From a checkpoint of a small transformer trained on Wikipedia: 5.13M parameters, 296M tokens.
Each number is 128 + 24 x the weight over the matrix's rms, rounded and kept within 0 to 255. Layers, rows and columns count from 0. Numbers have three digits each.

# layer 3 MLP gate, 512x192, rms 0.455, rows 27-51, columns 0-191
172126147125170106151095153091129121126155130152164118118122173120128140182116146094121184159163133102108135137083158110093152085098108097150173137186109123138107139140141133136115156173181150166128113114081098113130092147133140079073098128166119129119122159125121136088154149130127177120115099121122110167113179142104141125104105142149139103133150111175132045120127163152124150116149144178114103177103193165109147147172122110105140134118130090100121109095155165128134165176132112067134163150121082163161119145110172117069098087165118113104100110140115111180094143115159135119
128132117131116102129131168155135167094096155166104123179152080088121123149123120125105099117100122142194131108173156109116123149084127151125079127135129129101117150107124141118078147085109130122146110197149072095121119172092106108129187141103132140137093106131126105131116111178134152093109104129135134136123127161132097140099155121143136139069166109105089103203154107112129124141138145086153124131118113145084136117115129138143122102175127145117142154145100132140163116084129145143161142102094137110132138126103163181130146121143147086092138134099107098131103110129132171129
135172090151132160105136142119152122100131078130146122163138123133113159155098105104123139104129122090122149118142122124108142136121123131128168140124136134112122129119145125103115134121118129109156126141188105168082143151140075118099128119106129138089139095111098129130148140134100123157119119146121110139136104124134123120130133093151127113101102138124120094089110164114114148119167104125126144162107128123142110039123121118134116078135125162151144124110144148127123152138139136110122197136131121139127120139100157117132133160122134125110112104114083160120094101148141120154
180136118090125087121122082102136117141137120093175124166116096162134155151089165120116147143113116096109069166112103082116097141150133138152142101132142124163134152165113167109089119116165108152157105097153104110154134152094117119111126115110178148121103113117118107156119130116163095121131159117078109131102198069111089110122100125124101176138146152136095117145067135132137100108122123129131135118139103108118133112131133138162113126117155141147180173165134131184117118119130168131101136078127146132115117133090075127131122127115116120142160153144098089127134111195119154106
122131106157135139105141165099126116098158119134113122132125110165152135128109129123087138115099133078095110099126086148164133145118195106110137098127116146053162155139107124123134111142149079121147115151103135109080139123136110120095105170126115173164141144119095105073079110166105135154146133117126170109114143111142103120119118052125134094124115105111131112112085129138148138140115153119148123151109140091116124113088084096110143171157106105123137116120152167160144094154172161101111118178137069140092094161141113141112125137110122143094144150144119165132118146095129137145
124102121184173103130086144130140129095146143162085154144148121136106114138152126129132147182132151099114138157145132084124068123129127166104148141095136118144107119129141103135142168155152145118084122125131143132106140120105125059145119133131149106114165149144136107128119104147156123129127134119150122092104149135147134161103105125130114098106070118129153128096147115151111115119140085121138114155106101129139102129135136124131151175122119112105161153090076157148128167155144128100150126138111158097157117119128134136132132121124171158116114125114147098138131163120131134099
147115131133081151148139146097122092106108139173110114155110112142183105135119150159139146108088165125135130124148158108139137133152121130104137095113158128156158128109127150150174100137132127117127091123149095169118097115128142114150104128106093129144145145143153134132122130118163127131112130101088091080155112132147103097089144094179095134150131120147104093108122171074153145104133147136163142119110111118144120151123126080117130120134148150132070103158148133122159140122132142135154137108136158132152098113142103164119110104132122152156121125117106126133122098164150118081
095148108153124123098122109183131103139085146115143135140180155133101137102143153125098093119194145103100085122166158108114122130169147112157128135132122133138100139133174152090128119129150126122154142158107124109115146127074156142127150150153122073133137150125153120110161133109108154110162108125086112145160151092141089120127137178161126113101113156150106104146135127176135120109080128127133173142107077094204130125157106136079127146106084143105118110123136152119143151179125114143097126116118117149142139128144074131130121132162139120118149101114120104143147123133128123136
132148135158127139150123125105134133116152118113144159119125130109115203157144131122150096160079139105078120119143051123177178134147106131156133120106090151162122093142177145154144149168143122082116132162104132125121145154064134111165107148109121112133118105134131144090151159152141124116129129100112117125108155118099111136137144143139085121091115132112147095137140126117159150137140143086129126145107128127127091181146132102156095169065101097094159074136107106164125130101155125148129123138129124115145157129136116150078099141154124095102139139105137131133140109128145162113
185158096159099127118099153133145134120132147129119162167130130126078137158114124116082136111137131108196108157122158118149110144119167124099120111098181121117124123157148100169137115134159114179083093123092096097098138178109105151114178138109144146135137091131128156117129149094149101149128142151115156119073167103133100124162140136159111115154114140164125144131103133153177121071110129127117090131117142103121150100153094133174110129088136075125098139161160108145155128167156122143142151127069122157120130139101143135094137169170149146144138145109129076161132091150142111142
109138124127168167119099160138172138139149153086137109138111140121104114114128125100057142141088115110160096097068141135134133129115130103130111086119114118123108115134105136125137159147117119127133127122122176131087150129137167119117132163138121152143120214128115162127117122101120152108126123145152138140123146120121101130142135108100154154128154091134173093120114108140138156123166157130156172141099116124137127108129130082165130135130150104125134130126156116125165126120111112149144179152126115102119125123081119132123094146127165135076109117082125101090136154127111141135
090126133120128130161109127112136138114187115130097106138130082129158137129088119109095126105103156132124062139130166173145179102170132115105086101127126134163130095128161130130157118131148157125125087095135118132095148133136141165154136117116109130153127129142131119112147087105141148126073159117145138144097146126160159121133121137136127114122157108116139139139146136114129137127135096136163113137162092131128084079144131130118127129181115161139117116106155128195111142124145138124084132125169141142142130120126093143161135126100090151127132140151137096157149094125152132122
149151159138105134099108080131137111068082118125157141169134144118126123141111123107101136100123135095126153144117166131142106140104093206138155097131119150083134120187149114117114152140188122167113136128101129123147149112129120091106145105142088110131126183110104114144111105135085158129134181111109126097168151154132160110119140124201152126144155119154140104181152153100138120076108151164143112121090106134109148134138097120134146123154114145193149130161127168119095179125132110144116161124123123152095117090096143144142083122177093150110134154127117108073123142136121113170
173128143127141167135117107108157106123117108131110112134149110158136133131136147136055141117138109146135109134087105128104117151116118093166086110158193144134118108184147139161124136157110134146125098125101146120110116136095134134145136135095108152066079140082157144114155179138082121118141141129097144117095095119144133143117125114109139088142135149133125094122105131134101110124160176125134153102134116151114104071171074143128134164119159085163135166108098130120096104102143151142149164123150145152136112162066161133128141182095137102168129144111109117175135105143132149115
121105132118114129149164111157120084129167126149134152123085147122151151133103139099152099100118139096096131166153121148114088134112121121143131101086171140081095092122124151137127118087140122129140131177123109139142118118125148092090122088090140114117130076094150129152108128103131113126117113149125116124145085176079114132088138107156127122097124153112124121144102150126144105099144122158141107092136080102191164164122123185132067134116123183122160109122161102078103144125094145141122140131139091129113135124144139182126083122128096133145154195124145139119138187153147160121
124148108104124129131154146154127135127145164133161192092151108128097148134125147145101141144095117116088157091156126133112114124123111098103168102091152095176165092151121145120156106117060094112113119119123147129141092108166134118157126154124104156110129108159130154133126101160133149127143155135111120092165153162125150115118104177116111133111152131109138089096088122109135098102106109120145076102113150139112125119120123107152135145132129130081112211138122114125143138147081104119119130122116144135139118121118138112083120127196150147148109094144142153090113182116165115103
133096118131147134091083138090086097167127168103116124126114134119127129059122168072118162105134167108142139129101184165158141109085064096153129142102129130123095134100111157164113166089117142086122117098096136114119151096143164141102118097080149112154186117150128155125092129123124128111123100123140135103114111132130123101103164125183155143180155095107104150168137145135139099136115155143092122112107054119108124101147101171144110081140116136106095065103156154117099166110123129132132132117153077082139123145106109145134114084123128139164113109090186111146144145157113169162
074101128112128114115115170114135083115147146124126125139159130107129127135155143097137118128136167142120150136065104146123157166070155163136129136095158160127093126152135131168126130135116141168133092101156133075146140123184119124091142149098148121122088132143122143129109142134124130148152160106111116105135114117123092145164097106166134128078126101107102141160137153132149110118117108119111126133103132140116142071129103145123144109151142162108139129200132159116114112135151127116124127112130100158110101142124117099123111136171169133157109157141133108103084150094173172131
143085142109149107133157125139180150092129119140110115147115118135138096147138085144150156144133122090136115123134126145109105154122127148149149122129118103110143154150075111129125149140125136125168124116143099125097154114125110150126145080122140158134140119120118125160154115116150111142075120130090135159093140114160142115116140139174117125093116152135126148130121140133120124114131148108096136152149138140145104093112119105159150093127153097168120101149155133162125141153163131110126118077125133120121132132165140117133094145145086120147102160105097075118110095131187119138
131085107129115121137133126182149127136064134128121130120161136142098145149125139135124131089141138163130139136123101124144105131161122133147114134110109132107105102062131090110139117088128149116129148152134115130154131136140115123149140098158118154142113114112113135103125093101127150117142119069114187134134139152097125128096144133113192148114085162148142116139161130122156138091129147104139107142149151117138105090129097127172114087130096086129131117120107144102109108127140173120094097153139107149140072120133165151136153111116144095119119128116118106093137136128123112176
134098136146130092138075099116154168120081191125137164146131118113122109139109122113166151146123151113120120131136139136150126113102163161141143120118109082124130140143156117151130131117130129158144126101118078138135092143112124135136143115118111137150139067114116179155085115120135071131136133111104098091159103130112077097066112126160119139136154120120143150141117140128133121114110122110145146138112117151155101147132113112145127126155121144121092139123114114148114139104097132143150143103104075137113117156141086158125098121116140139139116100164116138098116116169147169143
127116109145165128145137170173135109138138096124141176128109185152152140134073143127123122124125122128127133138150143108112133134123103146112160117062150142106131094129179097138139126070122104148132086161103120168143117144124123109139171102092121145132138133156103132131125138122115108140148136122123057170119075109104108087117169136085109130115098149149181127114094114143118104137148134131139123123141159125080108136098110119119162154099183094108121115111108121169140131158164139090134165134148159146080138149126139138136133127135135134111128119102139120166137145074166089119
148101124143150141084129118128156105132151108112151152094180111144087092095151119147113149112146104139152134102152120104121121053179119128101102088132106153140148107137157149122107153142108095143146108119153088133093196144123119130091139120124149135176114123121120163106132111115121092191141105106072114177150143112098125112134106129156107100134117112189145166129124166122115151166120147142132160162153131167117151145159118132079161124149151086165075142167072117151125112135164147114102111142130127166138088194132106147172140076099116153129086127131164097145137115109109101179
099130062160108123134130119164151152137192112147110103149106164140117111171129103130085121087143138125129124131122131121102107172140147146128097118140139119123123125132102061104100154098177124124140154184127159095123133075086150137124111109129171126103150128087128141181103148133128104136119086116132089146112138129155126134176125132103148111140140160096153113155155131114139149104118081150119161158140138138147090094188118115135123090102117125153140182123150151134121159123156128130119104176162164102141110137111150099123125151123169115108147097136132147113102128127106090113
115156120077096117165154128105127122121145136137125140113100098143115133116126144126128106137128115160099159125146127125114112187110148108146136140136123111136090090120148197125095134107118140163112112096126141178126123141130145136131117122126167123146200103122055150108136126156138142114159137159084119130139098093136106129113122160155130120108159137180087129156129142110124113081125155123155118105130127137140113094110114103146122132163105100171132121170096095136164136122116141150143133111122172093118075112169118143091152140176124106127138171140143128118114102095111126122
# layer 3 MLP up, 512x192, rms 0.478, rows 27-50, columns 0-191
149123121077125110155108071112122118065133060147119140106138132120146117160090109135082138130129129097164160120098118135104147126188117127159179151113148138158117090150182073187126135150086112159137120150129128128117098130159134095159163155131150152139141131071179117114108114133111107081117103152125164142141138155107117080110098158111123093132165136130087127142121120072161123102150126159114106115161122153135182128146126146099121127107092110109157100106090134097128086136099123145142159107116134145121146143089150092126154093154117124103155150168123140143172149150161127105
133150092128141147134114077103133129127109194075117123125158100103116141143105157121125135110112133126163131093122141116130160097135111124157085105122090102089098132139157099142131132095149099141117108164152157091125152139097115112106143102094136082120100144151125119094093098138128154148125088143163111121098117123184153108167175116096131101137133123091145164100118147123154103097143138113089154087103139133115154128139131134120154140118136137093118140099136150090144155137162159129131126113142177200164127104136114158118153126089121127115148139139137109091088110112141104155
117103149104144145149151115149124075132104190182133129138132173132126128111130124133120136142119143140163071146148178163105095075124139127177096132114129137102151126141096163116180139154153096120100141118137139093137116111134138131124150151176127131138085177150138106177107111064140111084128146165142138096120145132163152145107125143142138168118104132128141135127101128150136093124138193141114090149116171085116126122128092118129144121123130146123124152112137111156138116117128107157173109135133127111119129144095129168099124125123131144134150142128132113154125144134166156118
149128119153138137125141117123127099131086132106121155136181142158089112141125126120098135147090104133071148135121150117137137124150061138127183132072103080137139116128156150150127133098118116129135144113088083144153110152165136151117093114109095107060151165120132114123119115103147162131162107093107150112149170130142136100114165142112110130151116167155147164126128125145100074155124126101134159168108075098114158172179140156124094108115160130153117105126119119097097154101116097136101155105161106163105117137167158130102146122101127097154078167126098100118109123118154115157
129150117128147139142135181131107166093102102096127112108200142173170092130122148146129118098091117113118103142121157105144138096120149119127191100132175114121134110101123112137135110182131110088128104090142118114120128134119106123139118086133138165142123121152164123147135135151136128152157139138169123127123131123157081153118102116114094148122161112163096113148119105138143127125135115134124119154092151160151124102137133107143140180140151141099132165119087139148184153150144100143123114144140091093112127137146128118156146137136048132128129124131156169135139133095135133106
151138096145150175060113153133138113160148191121131120135144082146134162127125109094140071140119121124113175127125139120179102095153135168103150113113127135091130172100121121131136141133110121162152121177145129110131173108127134119125127141124187124083127135086105111179137127161140110128145149097116156132090095173128155125122156167125102123135144099174171171120115095158144106146147131138125146089135143129156154109138146132134120147152092122137100127144096120160134130117147150142122105103131132137129141144107134107151123108121159107097102134123092145127136154150098128141
131119113107106088113144128137094116107077135160116150123133102095155137199088081137162138155151107148123108149128094165117096168128164110105097100171130137100142147122104101139086143134084105106141109178135132099192136141120111093103173108111114114130105106105074144103191134146124126088139121115125134074106154130122169120129108116124179085140151079137136113182094149144159129138144080183179142119159115136112132129167119164168116107106124107145150122151111119134101079095130152131143122122148112174134118127100137112136159144119107129123135094057152142148131122099087173119
130125102146139114163119112169105109095135144128157120096145122157157165168150137118133130141169111098139081113164161107133115149181145106117148114138101150102118126120163140119109146169131132106142118126108171117128137134139137120121102143121147133124083128145132109089150097131160126139124127145118149157154089103096108113129137148085107085098136132140111079117107143123125145142146180131175128133142117147136129159108140127133098128115129119131138141152060102101147166102127137123095098102099073132128142125137143154140120126146148092136115130113083122181144125147121138101
166114130096127114127119116142132146154136145137148145094124148095141082123144129121152164132113133134134117113153146138108112102115136089105099116141146147138132157107120148118141116105118144133148103151155184127067097127144148120146121130123145132136105143133137110170049123099169097142088100138139130123152100134139127123117109124119128147163131102139110158118108103111127132174121135139091116126132150136135108121159170171130166139164127142142099087122135133113107138135148152125114137110068114152140123130126099143182122127107118156147133150145134140117113103115098141127
135151163145126059138132118124162123138135152208110141151144139124120132104114120145147131149158117119141114140102125119149094128107112113091077163126153143108122121096126139143155154105099100123130139153151120125138107057115142094142100086079120125135099168150129144167121104155145116156099138106118123146137155138123133143115136140123140157077157136097119112122152143156119095145175069125140114158097145133093119145119156125138154116106085170099110133132121128148162103139104151100119109093125095101127161089135072118146118151081148135095123090118103119174156155146129112158
181109148160120082146145119136118152118102130144157164136148124130182129115119117134176138128140141128125127152118133152117086156156122109133126175103091139119090128144127126160101105135157134130099096132132129124118125100117130107126121107110116102096122100081143113144103128140136076163137116131101116148117094090122139097136157137180108121143095159120102105116138136104134128161109110101132130109136116094122143127109078104122115112090066113146106129130117129128137087112114127121128122098153118125138117132177106122145132109128126145167146131165129126138119103140150128109
090150084124146086129120069145112172105084108143167153158154169108109130155143116132104159108118139091139090145151164168156103100145127198132115174130094135112151083148138189099123139129202098125161150109154093173087134135119133092134132086133121186131174114168155102111119078119074147143121149176110128117097117092122120140100054147068126145077082106140148141146168107123160129110135094152118134175129125114145134090147116096099123110172120176102154142112098143121114115137132146142086146173102140143186144131103172136108114092133145158127121152088098126137075141138094112128
162169147104150158136123088113135116115056104125167151159187125132136131148159133120100100130120153148118130131136143132146109143157095143160109118100129152148173173088123159183128105170164142148114135095117099118138148124114146095084099138172109100114117157087151067119102099121088136115140145115108101128116160147141120167113126120153160061190143145139160116182107089116121109107132118133148127076075073128154098128182109141117149127106095132193119134160149160124111165124157153117108138207161089165110083130115152158153111124094104155105113093122092175120152197172115083148
107109087142154137106130133174099109157135121157141143107085113136142167128146139117134070143155164127150135133099147120180152160123107090104113096129115166106125120129122114133167171118084106135169129122129152097135084098129118148141149121134148145101148128141084108143100172088149151122121080133133149106128128146120175131140147098113124140121107132060123094117085137172106122109102129092141165153100150154154090148164154139117124107117114184098184115128190117073103140124142083104138102156125138062093118157134120075115153100068145095157099148134160136111092112106095148162
093169113119130163161143135112151134117128144110135104156143110141082127134158102102129129134108103102186120151109161095127127130141118118131118097140096155100130153130127110130143176111140145131150155124149132109124103135116138155114147144158107111138106114126122165119159139188132145149142161101131209132138164141131150128170129153121194099095109106148101125138126130128125122142132140122110151112102156133092091090119132112085132128127169103141122111122142096127132144126166096111137120155149129086147146105124167089111129116154138150090159129107096110097129114147129110139
138142105146135126115161104129126109124123103142131181118107140094133125119107132125112124122079110095118156109122086156146156087149109140111119100174111111103142128142102113112133142101093166114151115111101149112084117128154157151144137156204120128085159127102153116145141129127098135128132148089092118139133146108118154149097138149169122102078147149158145135116115131133106159107140127133153134109110143130094148110116100113103092142120164108103124130092121160168140121104113123164120114129082156157167136151134117119119122138140117121099095106157088139132146085132142118130
135076095142131103108120112131070140147122129102143173147083066134120129106146135155148126125102121100112146093108133167149139140096086104109109117164132153138134092111147167107111149114111146119159142089135128120146159103094102153098120063053142127123105116158120134129100110144139159139129101126110154102129114117133082119100122153129104130115190118100131162096073078121172115128106117128095079078118130112120113143110093152153109115135106105134133112129115157120112195125109114114152163148147120107147134096066109180134096142093146136133122136132170143094125140071129153123
113094110131115086121161130173122087126100132137100099124185153101119108141125097116134128133126138136105146121105157140115139127102136130134174119123132142088108165142140142079125117116085144140123138124113162116124092068138088130123144147121140136149157106178111093108118132115098146121128108082111138117159109143125128104142093134118120151120117083128103155139146152103170060111102096119091105126080140137162166129128089136093093161176114136120145085132115130102154135155157144157138140134134151138125116119093114164115098087154129104125126128125095151118090154162175115141
109111118134132100133131098103149112111129096141122107146124154121123147165114104087114132124151158120123144111126118102116121131184131153149168126152133128130113114125151135124142131110089098159147159132125120154140153110123123157133133079136132134089112164101124137165147114130163106129123086107094112140114089114120171132130196132175113081125081153125140139123113151150122086138160137127124151113117142147127110111095097132123133083132159113151143098119105153111122118131137183120110116096164174121077130155151128116142100147122134117100120141111099104098138094098104123142
126125165134121119131111149133144139149152120125145080117137114118144142131139118105105151115151119126139148127144116133148132125164106117111149118109099164126134104098135109122090112101139138133144143138086164110117135131169100098120128087105148124073170126130118118113139129124168154135120127120102165115128120134134177149092124146100185144145120147108129144133145135133078164133137095111104126127107120150130124107093144120152138139118138116133108110105119157129115143139133174118089139117104114125147118091140175145139168158115111130105132093135155153125140108132139082113
177134100167119100151105119107118170150138115115131142175135147134128115162134118150149120150132125131099152140168125087136134135159145185116180128102112130100116136139135139108188106131117139165142147107112133140171090157112095117115125118152152123120111101102110131146102144126136114078109126135131106092132103132169111137117126123129126108136069135127098133149136151154154172100143144125143165143131182127078140112109107133159109133145104103100153197114131120127117108139144114103129136097172126141062126089149097129095121146137129179111163103107109121132139130101124069135
117151147124159149150106130129120143144144116135177127155144112118133104116164118171151128140098114133101096134119088152121154112106163120126146157138133128137131140148168117134097129105088152114110132155166153144133173092112097109152107168137096124140149102148096113115118098127113081098110140116134169167158107127141087148121135133141131102147145119130178164115124117148156144173147130160097131116140142102139099109122137147164081134137092134155107125097121161113125116129089161101103106138098122135137124138110120103117100082063128130133116117111140140115104136115151117148
117111129116144126118161093172180143097148111069132105076147144132142139135125154180137139101128161117131117113132139172131131132158148127119109120092157148097095126147167159118134140105113121160092117109119093113117124132083110130096133170091127162125099127134094170080114156123115105160128127148119114153120162172126133141133100131124140143102144146153061105119086182147133147155110100121150125128096168164123150120117117123125082121128133167122161111090093097110086126145118160168141099119147151116128080165148149118083126138157097151079149133121126105147084100139133095140
125136160138129151141148145113112134126082118084108123172112155115094156138149147117127088141146167140106156141143092160124129122094114096126100143133123103136128130151148150103118131139093169121160136127125134138132151141148092125154125125145094140146145134120137132092148171136136150132139134160119174133133147106129134133123096118101107131111171076143158116132114138149126090142139126114130107132116153090151160139077144136151173143124129130121143138147165096173082139169103133111150149162123083121150141116134127159112103147147126113089137089153165127132099135151131163118
# layer 3 MLP down (transposed), 512x192, rms 0.268, rows 27-50, columns 0-191
145109132107131118124162090131148132135156135104133091150145136123148148125164157139115134126128123155139155103087143156145127124173150115102140112142160190108144104114156167138163117125093108133141108140150086158129082109075159140092121119181084101132166105135149144100116100152127153145135110137123079187124129169181124122130124090161110144144164139152095144116134125128156155116171110127124133100103160128130109132169131111131095104101120114147041154108134150126116096193085128155155134129113119138133125138154128149101117071126069131056113066153157156122089129091117148085
109155097113155158141105158123122147090114120139084142134151115118200109137158133132119126134124118128147112160192123111089119179129124139132126156098182140146100131115154163131109080107103136140124144099138143108130175217132165102098133140126136148147083146114121119148092156117120120118123131140078128114152090093102165125134134135172091167176152169131089124154128135124105131134135134162124156124136129118123120133123120124122067107124160126144164130156102139127144107120105112146155153104122159127125127136121144120126119159120151140133126163145096152130114132135134060119
201149120126093154089135129117156145147132141137154122088139134140114119123099121132134150051154128139125156159116099111124165133098130109118172117096109149145108130114164130121097140144131098121155145173120143150119128077130191113114127155103138163084141128158138134146140123163129148121124090115137122123095086131111085110132139146116138096125110117114096096129113100138095122138120113123138146139130094161089126110171123144117120119152142127142152121151110130151134119143137164124096139103120114121128121121144131136111169133128145125136133143131129111133112097113083116126
151151091119149129089091100116151131091106130079117103147136112130092155147125126134121104165132112127146073129137085153142149149125152137156165158147132161153130155090143114106130113126103124113147137146122185140093173135116092118127120106137164133141126139220075142144151145136156109123150090120101095161131129097122144144146090142129153116128122131107123107144178139131107133150130099122151154130132138124144075117121147132149108165140132124105142131130163126155149126136128125140087154138131160050119151094113151123116127149170137107187145174104124123130097128127152116137
124127128141123107102131107148127103116140152131152135083142095124108129119131114107119123125139106146069133166183148150153131152111086103088132171149144122120145141136140160147133091170163124160157124080125164149113132165124135112112100132127124116151137161180079110145090159109149134073175126126123142144104130120151120136129142117110127139120134131138104072122161128104126130112139124128161174103118143063171103160134125186118091140144162090084108116108153145132135096090148116106152121124117105137068126104115124150120124162093157135119142104100106099117115184105106117151
158134148150123140141128155134093096146138120096164137130142124111072110099107163086142152157106142144103136142157130125155073164143113147139130150105144110115132125137134128147141088184119151099115116164118184166137158115120096129139120117114151068104107115111128138163108100163140106143138169124109128114120152123135162148126108085111128136111060124095071182113156125118113139087146168134122138107091094177154107116150099134135145116125094126149154149146110144111111109138127131102138112149118130160130117092104144080177106125075135151134149123066099080135151200163085118117
094119118109094100123084148167195084141160101131178152113126127118126102129140158145156095111125130147099146111126108147146089126100164140112109122189144084117101097117072084143127127168144123159141128097107084094072144173139180187137129116105166093165171111141166104131123130129154127113113131130140134133130094132126131137108085118107105155124115128147118140124146146143155100112164137109058100186107141110152111085113095109106151105173128121117098147159066146114164151109126144149156154098149084170095179132167084129110120152129165096122133119128131158096122154119133102129
131128133146121132110112134088112127178131149101164112101160128121069142130138153131097150127123138118110133121176151132115166113089114137114133136118134168091137161100116105101144136108136168167134113153119144156098118165157127161126134117090086110136123154127147136120146118135128160161137105158117156110108103116138150099106111143125121122136120105139088079103090134121099085160135157129102153147147174124125095158111133120135138111135115095110123137126119085157122115141127115151100065112125155142105139093106111096151138123157165095127151156088103133170134134130168137160
117137139144138104131138150130113122142147096135134147144120115138129125118153115177135107112131138173081118112178151141088129128122130144134113105132102101096120128166085124151120163169138119172124109105146107133126137097142139095175117130134166147155154130176137131104153147132135141152130116130105123102134146112089118137104152135118152115138107151127123166151135118144141119125146126123177112103099132151149154133151137117147129129118145123153136175095132138103086140159104096112136130134133116079164106135150125088153111107158093116135113134134107141117137112121131155124
206159124114127183113132136164137113108128158120134140142155152140099101172165080112099166133140110143103132159150113166103117123121134118096101129107145129089136107136170189158147148161108105134142102155105094104075128138154094118130126164121126153103162132146126123116160140112106131120106135142124115137095121113124160075173117141129119159114141127097156096124097082124116116172090124149153163138172100090118133127119143126116149167127142078128161113119113126111124115154143104108159154131117146105116144121137143155153124135103106093115109171101128174138114084102148111116
163117167142097182134107132149105120132152131127133179118137152146121149121157112168128150142146120155098156124114134120140125091092141145115139131189110172117114127136151130106172150148140155126120089136137119096163145066124145148153139120140103112124138073139139087111145133166117082112130122129116104137151112134153134129079129158125146096151168128122116143134132171119140112116148134124082126148131112128100151124154122107151124114121192136116129131103135112142163120141159131125133083121108108117182146149124169092106133138090114095122150136109128141159118133121135123161
126089169178110117089160131098142118149128101161113108091127139111160155140132126173140096120156101127146118122150064083132132169092128150138157125154176149138171123130121088148143111131103149139090143130157133091131115096097101143126146159141174142136121107175141153116127124161143094131167100118128146088146174107146095180134123101133130108144177171149117126086167158125158161131135120153114113098158063107098113132181164110105136149070107091140138124159105124119126158133162132099106110127119169197085076092171188133134130119161096093103123121124145106066181120132140133121
137159136153135103110101133108136151149147133167147085135145155151117109080157132141156128135136130173137145163110133136146091100113146150136162130128135111144116125107160167140122092166146123117158147081098106181118128131103100093116120118106085127109116218076139173183101115147104149162072139166113102122142121114110134133109170095151153189106094118082147102122159124079109098130138111162109106118124103096074112156136124174077172107106111131111100119137117127125107142116151117129120160123138070220127102122103116108135105184169095143089151168132107123132134165121164104149
161154144172101122124107120120117139114171103095105147153153138125149124154156113110179125128099150175098158107089143115123112127121131142140119111112146146119111083122119128129126073132108114123108124114099126134096152103141128151117149135090117104145113122158148101149131131084102167161132141139147153139142139156109124078145122059098129097125169128193102091141138107130135112143128094107100111078132154130154099113145103155203177163143170121121119158160200101116134061108133149121134140078151096111131136135151112145138136154133125118143114102149104110126145146153175079131
108091141122137138116122150134116119142109136141136152127123112163133128132132143153174147127069129134092139171097184131135124080134117129104158114162123146137095122115164120137118118168134107103131149103115112134135132094090145137109126109148129113177107145173109133159176126118139135079112136159142118078154127145122140111081139139128105112170166108134119136124120094106101131116122134120128123165104108146145130151132159097177129103133140094097108132158121116113138153150138127149142161133123087129132140154157117141157119128099126128157112139140111144126112203169140134103
133158101144132126164142094123123130088101139128146138113137110143152146120148147106145128101152115101189112167122155157174123128099129142160126150091140136180128102103168161126092124077160141139124154113174107134119124093111101121102181113131114120154125134067137130080118182136147137157121113178105114118103123122121149132130111162121141119126132144122155118154119154127118119133150132122137162148153143111160144152117156153112142152123111108150122099103122156134147122139109111146123162136095132179132156162098136117145127092104118124114193158132135119151123103121093127162
154152109104115140124088131151150137159084165146121115112135148125117084110120112135109123124127164121181122144124125110165091142110130142106152168098147090134118189097112140143077137127107129167113128165116103157123175128089168071162108145164108153095123108101127079131143126110080130106175104153088145128149170115111101136081113122091136099146136109135131159147109134112107117092105124154109102148127150104153154157157082157137141115163101099123120092080094137110158122133155068124060109129151103146138163166104166103094136088123090098133144115156148127141141125112128127107
115101121097158129160079167127113129129099132146139143111148118131160147120135145116114117142136062140152108126098095130105150172151134119103146139175132127150123129168133122145137091137126131135138135109139155108111154103130139122110165133079159146153091138078105173185080120136115102121140139145134162149146139134135092170112117122131101078132099166109110131152144172128151136122111116110139140148155108122120110105122117101131123101122089116114125128135085173075112161153125151126089060182133125142127155149118120134108155107127154150145143157089151137130097073127105134120
148165167138150096093114108160157188147093158125138147106119115095114164115096166166131145176121134098127124144140108123106075194158107160105126165127133137110154108143097114120128157161116123153168134106117153152130143133123129149104123135129109141143170116119143107165130110132096119108087093092120144172100171125133134176132122142171122129137131144187171146145152117113103127098135134104104153122164158123142136112194100143092144125124147086134103134130137107109095181147172136178149157100142090100090141105125110113117134125136122133078129120130125109128105127145156155128
129133126127131119113163108117158164186121123164132082097130143109122132141132133147132112121153149170148109121135141135126126109109100121140134155073111117135147111128128122153079115186142154150131129115114132128159120128163115065124135058135126138082125128134133150088131088105150123118118116101102152122131136166117122151111113077127153134136125142113105162153117146148108142092114111150130105112111126114132125125109106103155137149132103096140123135093131158118096149131140120142093078148102134088140121080138146140079170100137131127145138092123169128172137136148136110143
126136129141126148155115129128154140106089127101154112147145109163155162130147156114122149116104136098155138123095148117131130119144146117149091113135094140114167097123153117153101134161156146129099145178131106122077113174169149170132123105135138104155155136138118124090105125157123153127110097136123133145154123140115152135151121113118112171103176148162168132099170139136089121142168109099138147135099121150138099145171143096121127130131115113201092115076088105102131145109082102139102144131111114144147128173100116134108117068123177125149104130167112101157125118130167142133
135130114146120119121159086094134119122089089188110112094136133140108151103132136122097142104101137100112169134109110162140154154090144134130124073085143104122094120172132113156104136126146146173111121119137147111097109160152130140134119102138140099133165132160159108117146107137153100138110160117112093142150156121118180107102107094111178157102168136157108159152107143149118116167127123110127091135108175109116110119093124178134138111118111121136174153112131107153108149110125075124119100177149119170077140131141136136150114144140108123125089169099176127116080160129113149113
117089188106122117141128158128114111168115137161111087152108130132135104119122141157121128145136115098151137152116141131096129138149102141126129121126149145099154115137113097113122188116125138151133101122124138129081102121104165175096138105144072085141111113080114137103163125107115094159134139130110087122122097118145158151078161103071120133112094131171186109159185102125100144170103105076116133100150089150082134142163116185162175145155130147131148140105154124111146150117110102139128126087127104174103070136116132165172116132163158171111084114125138129135159150143134151120
114125172120095081145109117117127123139102125159147146132144126142110149096078210116112132138133134109133126111101134105122080148134113147132162122133098122145137115086172150173120118098136134153133154166133098156099172118119134124158134145124078146151126134079106155070160162153145110147124143127127127144136142103116124122159085123120137127168131091188111120114119078118094113167139170131119155112108140131136153131105109135140170160095149157131137127159177106140121089141146131138102125120136145166089096147143157148119085076105150160128099108094128111142133139165092127140